Weights of a small GPT-style language model, trained from scratch on English Wikipedia: 13 layers, 4.67M parameters.
Each number is 128 + 24 x the weight over its row's rms, rounded and kept within 0 to 255. Layers, rows and columns count from 0. Numbers have three digits each. The size before them is the row's rms in percent of the matrix's.

# layer 2 MLP down (transposed), 512x128, rms 0.208, rows 291-340, columns 64-127
083:100088145111125113086130161147115129168122149078141135153112146165133104140102148107181078123094112099120095119125137121135129124099120157156120115142166145135159142137139169096084131175135136
101:104148118129163167151149113089110130144128175119175141136133108124122146124109104104133167142125118169071135144118156139090121118171123133148091137091144113103096136134132096123111140104143145
105:080134156139101139121140140163119130128162172137156094144133124124141119083160173132135156123127140118085111162136149121176165143158120127147129155113082122159093051104142146136160111124128155
112:182138154117153161149113147124107081166150135127092139172133096109130163113122111142102133110121162123096150140172153113127129151110135108144157114116158139114136127120134196115075127170109175
106:173111127120102159128133102103139093147130111143134109133137108119116149124192113121139163149093099104140149107116155159147151131129137111116132103144128115123161097095092101110094157080133119
096:197133122125129125143110163119127123145132125146119123152113110151126122141144083124143157119127153134131101088176154157137144110151150134169109177180151158156123140155070135167173102163125141
109:118119198131136099134090154107177111151157180108131134130114133123131109134085140098146155110152140124126145154122149126121129179085127106133103142137105109158145157117152109121120150151145131
094:129146137161134137114124100142152186102152118069146100140114093144106102150144153153141127071139157116131139140142120149132112162111125172143144119106183100141067166101114115151128107118141152
098:102107129145083159092065140109120097164126118123128150159144123105160135140106127070109117095130170154171163130115123106139117158116105107139073096097144123131167167139113162128168086144090133
098:135149120090102161129122139096148121134185105132128121181118094159146175125138139131113137112105100100150164120127131105135147119144132096102141169120117161124120134090120148134118134108183108
105:132133113102189124113118142129099089130118113138118102151129116086076134133162155130118113084087115138074108095105153117093139104148140130105120089115106183132096122133163093120116103154116105
104:156137126151109123087124090157141140140118175144144149176168109103103158134096126162104150112132188153181116142119142123130134087159151125169137159105138156159110138146156149116121135148133117
105:132117171057110156141153159124123124158155111111152152127100133093140168104174113140105134133127138111117123168128141139156180126095149136173166146159152172140122130128108098125115136159146163
094:152127089138167151146152161145108106133116128161106151135129135129081132179121150150118144119180127159139085114150115124123163115121123165110144132151149138127111112152084202127103138143130145
103:118119113106168104139110198116163118146137112111146087131135132137134174155100160145166064120137103102125139125039145136125128125137088195157149149178141158146157135115131136106118090129143138
106:125100084102133129105143122131114133084110103149097107074126116142121140172154164152131115166133133124114122137105121101131096131110095098149138122122146131102131152057086151105137166113105096
111:191106126146172151112124117120090127135106155162074122145151149166160181126117144099119133135102123139103095163206170102127144156143140131141146124131130153149153136116111137133102126106097126
076:136078131095124115125127096129134092095147164126102139113160080167093115130152117128131108175101162108119112111123127079155163095182097123114144119140132154105167111106113124152140129165127151
107:120128132097125080160125114105097114114149123128113126124133148158158147152125105112093125106115134146171204113158100105120125169083129122126085191149155138095095154135161145085092109123145091
095:121124146177115103126093114173113093139120117167120079127052135127139139131137135154121115126120083102140139142126101111119108151157096183168149123121123142106134143081122148125113131104135102
104:131136107111094138138146152111121101184138126155111132181114118120089113095138131133131095132085090128132142124122113162094173104157125114126091140168169150145101145160097175130144145147126102
098:161137110147123127106129079105143167127123116139133150155148136157119145118152138120109131144107106135138141160128155141159180140167158147089169167127095187116144088105132134142166121094115146
099:109122140155121103158136145139100093117156091119101145110155112138118118125109090142118114154137124097121127124179144131121176081173139093108148106152145129130129131140104116120089113100107151
106:150123132085120096118091110143142137107124128159142154121150108148122116128131109181129163110128155109103113150149133053148156162063112134121148134151117121124142133148113115144125157167116126
109:180121124107082129064157143130114133142096130170095123100168153150154105130146112101128111159107139181152153133097148139115111132095161122133084117114128097129087145135088140115105143107134117
098:134114140105148162123145129102115104097138140075091128113127154180110133130114137108161133152155142103094125103097144124148136128080094114122110112160115133149117110142127082152091139160114153
108:116143156169130145149175128159138134118141182105148104103121114139108125134144173135133174138123178158121178140158112119078123117102131094147111083103157097109149178126121105120156141132128123
097:141145158089128111112147122107119113124122158139103082106098158203103077137095166113127157144136142081136134123163154111159139137126168136121125115112108110194117079137129099145123128100104157
099:123143134078126149141121155114147100117124132105126147126131133117143173095141105143103128164123118101068121101117126140125169140156124162130151160094111102138109173108141125121117133117084120
095:142165118133116118106100127143141107129148135117130148104124132109147131160141127160093126118173103124137168136118078134115125145145109118090092118124151137141128147156170133111131088132129119
098:085114154130167151129125125138115139142139118166121118148122100165135090175107094139118159113087117152099148151123144107087127143121106086120132116150058179142134082145133091166120143095137101
092:165147143109115113096140148112170099132124128110124109171143128137092176134142159141154118102155142117126124103114138135123095146131121099156101125167132105105118129086153122125156130150090158
103:105160101157114077109106106156119141154135131095090100119127119136115108197144174159140124119143119111132143134120151094153121128163136081107177141062130161140109125145170093125146117123098165
101:107100088169129138107158130130156125088116069172111170128128130114161166127130104096120102141097131091124089096101145116135171118120118105129140140159133087116168113096081164103145135132138138
097:112138141131175100114143155150083113134117110137125121056147120088126129160145115147096131168117156088127103106140125113116183128077120155099126131138146158116123121153135119089140127178123098
082:138101147118140141096154155112102139100129096119182142126171112101126142120147118122124123089146118125083119102161133127144126147137129164180127136159140128163109083095089093118077082099136119
093:075109121096128148135117105118136101143118152116122158138100138088104129117109129164113158122095122152121120099085121111165096183149058140143136146124153154132123131100098155135063118130140157
106:113132109105167121127139117177131082144165101109138141150130087125167128147130176133095123138126107107159149152157128162170141102138113173122118112095135135130112144163131160149086151150135177
091:161109120148148116177134132152117110133090093147147081113089151123122129115152089093145114173162136106104113128138130124125187141119127156162098084118102183119151168165090195106105137151120123
117:152138108158129129119103121111150117155125124122101112141174104140145154160106133131182106088104115103152131130116110145079128121101149085167134147124087158148119145126149121158130138126129129
093:120121136109181143106151123162155116163120113079150115178131191151080130124169101104109121152119089108136125126144135100103166137070158110114118130093109125160126125168098125115130145114109092
130:100122129147109132120128102063139148139131137097146129050121169149171132141100068139147122136151140123116111096107115168115109114113139138163102132131143144133146178121148180111115106156127115
107:107090142133103104118149116130157117101147143122108103089125126124072100116089097141119130133124140164162165110098146141140155127147093074194148132107082136158146117130124117116135107100148093
101:126126123115132133092141132133139150126094098146158149113146114120124170171136094107104140137162133148144067156145145130099149127091110150145111111115148150108079107133129145115100099102081152
084:149123129122111118160106156122081126109141087134166148126064135122120144115194154127113147163093143072144115133159159123126126162147148098131098133127134123123150143134120130134136158082129209
080:159111115144140113191142116100105144101115113150165103158128131109121138136149120102156074170134108114135127120081142185108122145139127197124094115122136161205122142126126114130082115130092172
098:129110121147131147114107091114148090121115133106172153143122138091071140139132129156145124102125112107105154150135149124098109123086153132089121119132174096123102139177110147107117188099130131
113:170125124139124137140158106117141143116134111089141068102121151197113142108139159129147193159142110136132109103151139120142114128107133066149104133089114135134187149123163114129152126107144112
126:139143120122105131156111145074149150112104153107126111131129193130121078095093132164136142111110149135105135090123123109109132140149160111169158120106068158121129136082122105125132145087149087
081:125123096091137123094126118126150157097106146136157072145131122074125115065162117126118115127103117139118131097155150132137139159124153154110110139134153080141100157151109117151178126138114129
# layer 2 MLP up, 512x128, rms 0.252, rows 292-341, columns 64-127
106:110170141090127127125126122126114080156141138118084127123109147157100117160101136151134101148169114117120139151122123104138123112097151113117139146139080137169163098098112174164155148149130129
108:167106112145130155089084173108142168132127060145145163149115089114161176120115114098134131098095116168160112156128106119082093126126115132130121127108130118110183152127133137158118163126110133
097:141131132157135104144140201138113156167142125146093051122123144119138113218161150118117141089127137132119122122128130109146084138100125122139172146094138142122176145177142138113097090122152105
119:126114114150105158128154107113133086165108152144143110154166156091101106158140128104091144139100142134148142145116163130081114110145124114154135153150105126109095120138118148166146102130103115
090:121100118120109177142166136140143141113107132128114111098186112122139145166107136119127157148130129157127133136094122093132183130150108084118141110147148103106126125129152159168140109101138155
088:105156156101119137114150132134144109124113133123165167125086130107144166128105157116124108130123114142138169125152136106097146155084131162161116137108122121180120125071158158160136113156158127
106:126126143114110118126122159133122106120126116175093159111107148117152158147103105099101131141142114113157151105119141130140129125116146112119132136167116127093166130151142147088139194131123093
100:150151116117158145162102091127142120065121150126144109143096139109149134124167133141130144087153091140143143128202115128098156102124144128124131107095120148075125146137139125132107149157150100
098:105113119143129156136093123164129141109113091126138145084146201124141134119083156103154146119168125161155137093140121131137130141130126130141136104153120118074140120138141094101141132097123166
098:101134138127109156140116127114166112086078091112136150113141174128165129135148129155127135137152160094141113164121114129176163126135097074108117159096129113127140136110108159130116147054115145
109:109110127116114120137101093108155078138136133132053152111143147131125136120101150096120173144136106128105156127131118118157083139125099123091099131121167078095178115123143109153125152140123142
115:130103097126126141128124135115130121159059086124132114138142112105131083093135121125124070129097140131143135136175107167111137119158124153154130115126139124135122174142084167120135118135101148
087:119133081147121103130151094118139127140104107135105059132157116127142099225129126126152138118127120171096169119185132121116156143148084094150133124113133135117128165122148143134145135098123098
120:131136139160079137170134154162113136121101143149115146125147121147157109144120105147121122141130113142175127147160094159087181169141147095109133144125131134064137112107134123147104123132128124
115:121130159098121067149124136125094140089174152120130096147103096112107106154157130094146160117128126133132077114157142156109166123083135139118154155180127139120144120136118062145136181120099128
108:167106157162143155113137128116127111136121132123084138106157123100154140140131127092101109154091129085158126109157106133113156150068138139142119144150095122085141169141097131132118103143130141
089:105186136153154172118084119151149099074135146130139111135113139163141140152145114109114153109132105116106162163176140128138121139128134153136153093158131129104128122146145180097164123098134089
094:155109160164160142096166126136166125150130163156104149152159128106138158064118120097121116128119140138138155162117092114165095155159110121141097173082133167121113143087169097135142124101111145
108:151113118130101131108128173137139150160093103107121137115121140139123123108104100120133132108170147131093133105106145152141124132073170133093140105125138163128155090109093174129128108172131174
093:165141144105128098141088132142096126127156132127102097151131110106116146130132118165146068101119107128144125152145153124115143148148101178146136152172118140097117149125179127156093140169138128
084:117126182076099131123140119125134124145114191146103168128123130089142095159140140124160125143109125150164155105160134084116155100168121123135107120126118097170103151176123172103145133149161089
115:071164120125128111134159145127092077172125107116113119105141080176146156152146104127124113112131107148119115072125133140111130123134169096119170153119124132117078102128176112127134131179117146
113:110129097113121146156133095096100138104133127150143118136129112147141144131202134144089119120158114090115137126094153094159187130123139167176169120144131112133090122152107087121149129147152089
100:118120149156130134107137138130127175152125081120115171129129069098082107145120096138100126120102167067175104124128131142142113134124102141142114154118115138099182121072156151117112089188165133
111:189131116142146098084116121112124079115124100173145148116137076105110106134146132138101087109121150137115095136140105119126108094161120174136146155119136186093125147129111144134128134074112137
111:116161132148158179166089143138094152182145131072126150139096091121125085097111140075136114104139140121135133101174082077099148138081132179138144158151166123134136093142107100116147114160112126
108:156191116149142118104091126115139161139125126119118123112128099141152120152126120164144168113138156175073099098159113111089130110067131080124114107090118087140177179130128108162152150128104124
093:125071147118149149175152123119156076096137127104117125194104138139101150106103099114113078105105125120129128090114114120116157131100136162134135122163084123144117207166124109159113150151090151
083:155145145173125120150117120107157115095117113104154127143122115094080150125102121168077119116142130141156122165166113082125094134124120115125115132154116120129161124112180110145103134149131177
099:154168115177144111193107129086097150129114145113114132115120145112130125100159155105168109142140124113158093083151103115113117144117184188167128131138143133114116143112113093124121105163138151
101:128117145154155115153157110135106148152172149134133106117106118101110101142120136137047131126127114103108125181170178160134128101166130128131125117152100144128132140140149107176122110172111132
102:137146126169113121172134150108122114143125139084095130111112108137099120179084140136116111152104127155136156097166138142120136118131170076100142117129148131116135124125105121115097124151135131
099:144143131117119113107125139129106154124128123085157093113100142114112075118135106142104147119162120122096139142113133176146142106140118151132146126094147161167132111102124127126066107113151128
111:104149130125124143180074157138139124146124141079120125158075092177113152114142120159142152095143116161130141118119116131121126133115116136116114126111106135178093161143094133112142149132140160
083:078142149113095105094130128127117148097087157142093122138127108141133181170164116103112099107154156182142142121142110124108098151121162127124111123112107142168163135148104168124130117097155131
089:164121135155137151134136115154141124115165150101167104158100120116162148156155145146111132106135142160105133140146087169133104128051097122145148145119110124120118159159101148153173158143138124
094:150123151121152123094197188140120102136128111170100132136096156076136124154122150095159153097103090121160150152100159136136125131089143131136156133100111147105143113111134123169122107149119130
105:106114143127175148141166104129143135119128118120141110120123104188104151123072117131137149112146163115101169151114127112135121152141120090158118134131111120080115059149125119112121129088112128
102:169147123116114101114140122103119093116142155122142122120135125164120104143109134135103108072133124156170143102088102143153096118101119148151115110127179118128092150120127145185145103131126164
101:135162129136096140104127125071126114161130130182117163097145096123151124135123130119111107148142116149111087124121102150108163109174089118119108083150104128097151152122130167146126148091107141
107:067129155148147130142113163130134088122168093147134143131137100142133143177094173100147122146135104113100135135092136122157139123117142098164105159158139103116089102134143127085125126122159077
098:091134127131107157106116135135167098139114162161135125092121138114138153110133116126099133155122157147104085122130123121116124099144122113148159149098140111145144143107134102103137124107107121
085:107163150160102132138123100124149123110111144136110155133109138172160110100133117137174150108138115094132149117126124139101107112156103112157080108150125149135132175150144148148139124100123113
096:150146154133098095126166106147135072097111136153126137144130138121077135167146139132108119129156091134141133147145153121124088151118138087121154140121160156140081125140126123151177147168181091
095:132127159156140140138140093144092081090069139103115109087126140111116145139136104103118077142132112144107157141122168079145155135097151064115166133138129121100136120131114118117151162149163159
092:131105158153095123083129095144124100167148117117152104110136124130088083159100149130171123137119110112137127144153099124162152126105143139112133133160105180089089101094115105172129153133133158
123:134158170146132152088087146109126122159126140162109100104129148151175106106122136130099136114151116203077156110120104102164114115132170135116117137146104119100158137109140127126194148126137150
105:132143127107115140146118119121133121119087147128183154111133139163142124113124157109139129112138176096120142127135096109104115128155138133122147126104083125157110164160113165092084092093107137
093:151152112091146116102158119111144113137111136149119162098152140104102117138072132141136097177116126153088107101071093120172185141140129114102105130122133138115178119122147116144108132154134154
091:102121122124100165119150126118081120119156134168164138086124135078110125125146098162083120107161141119146104155138170154160114147121094126147099121137128172145125119112126150086131106144118138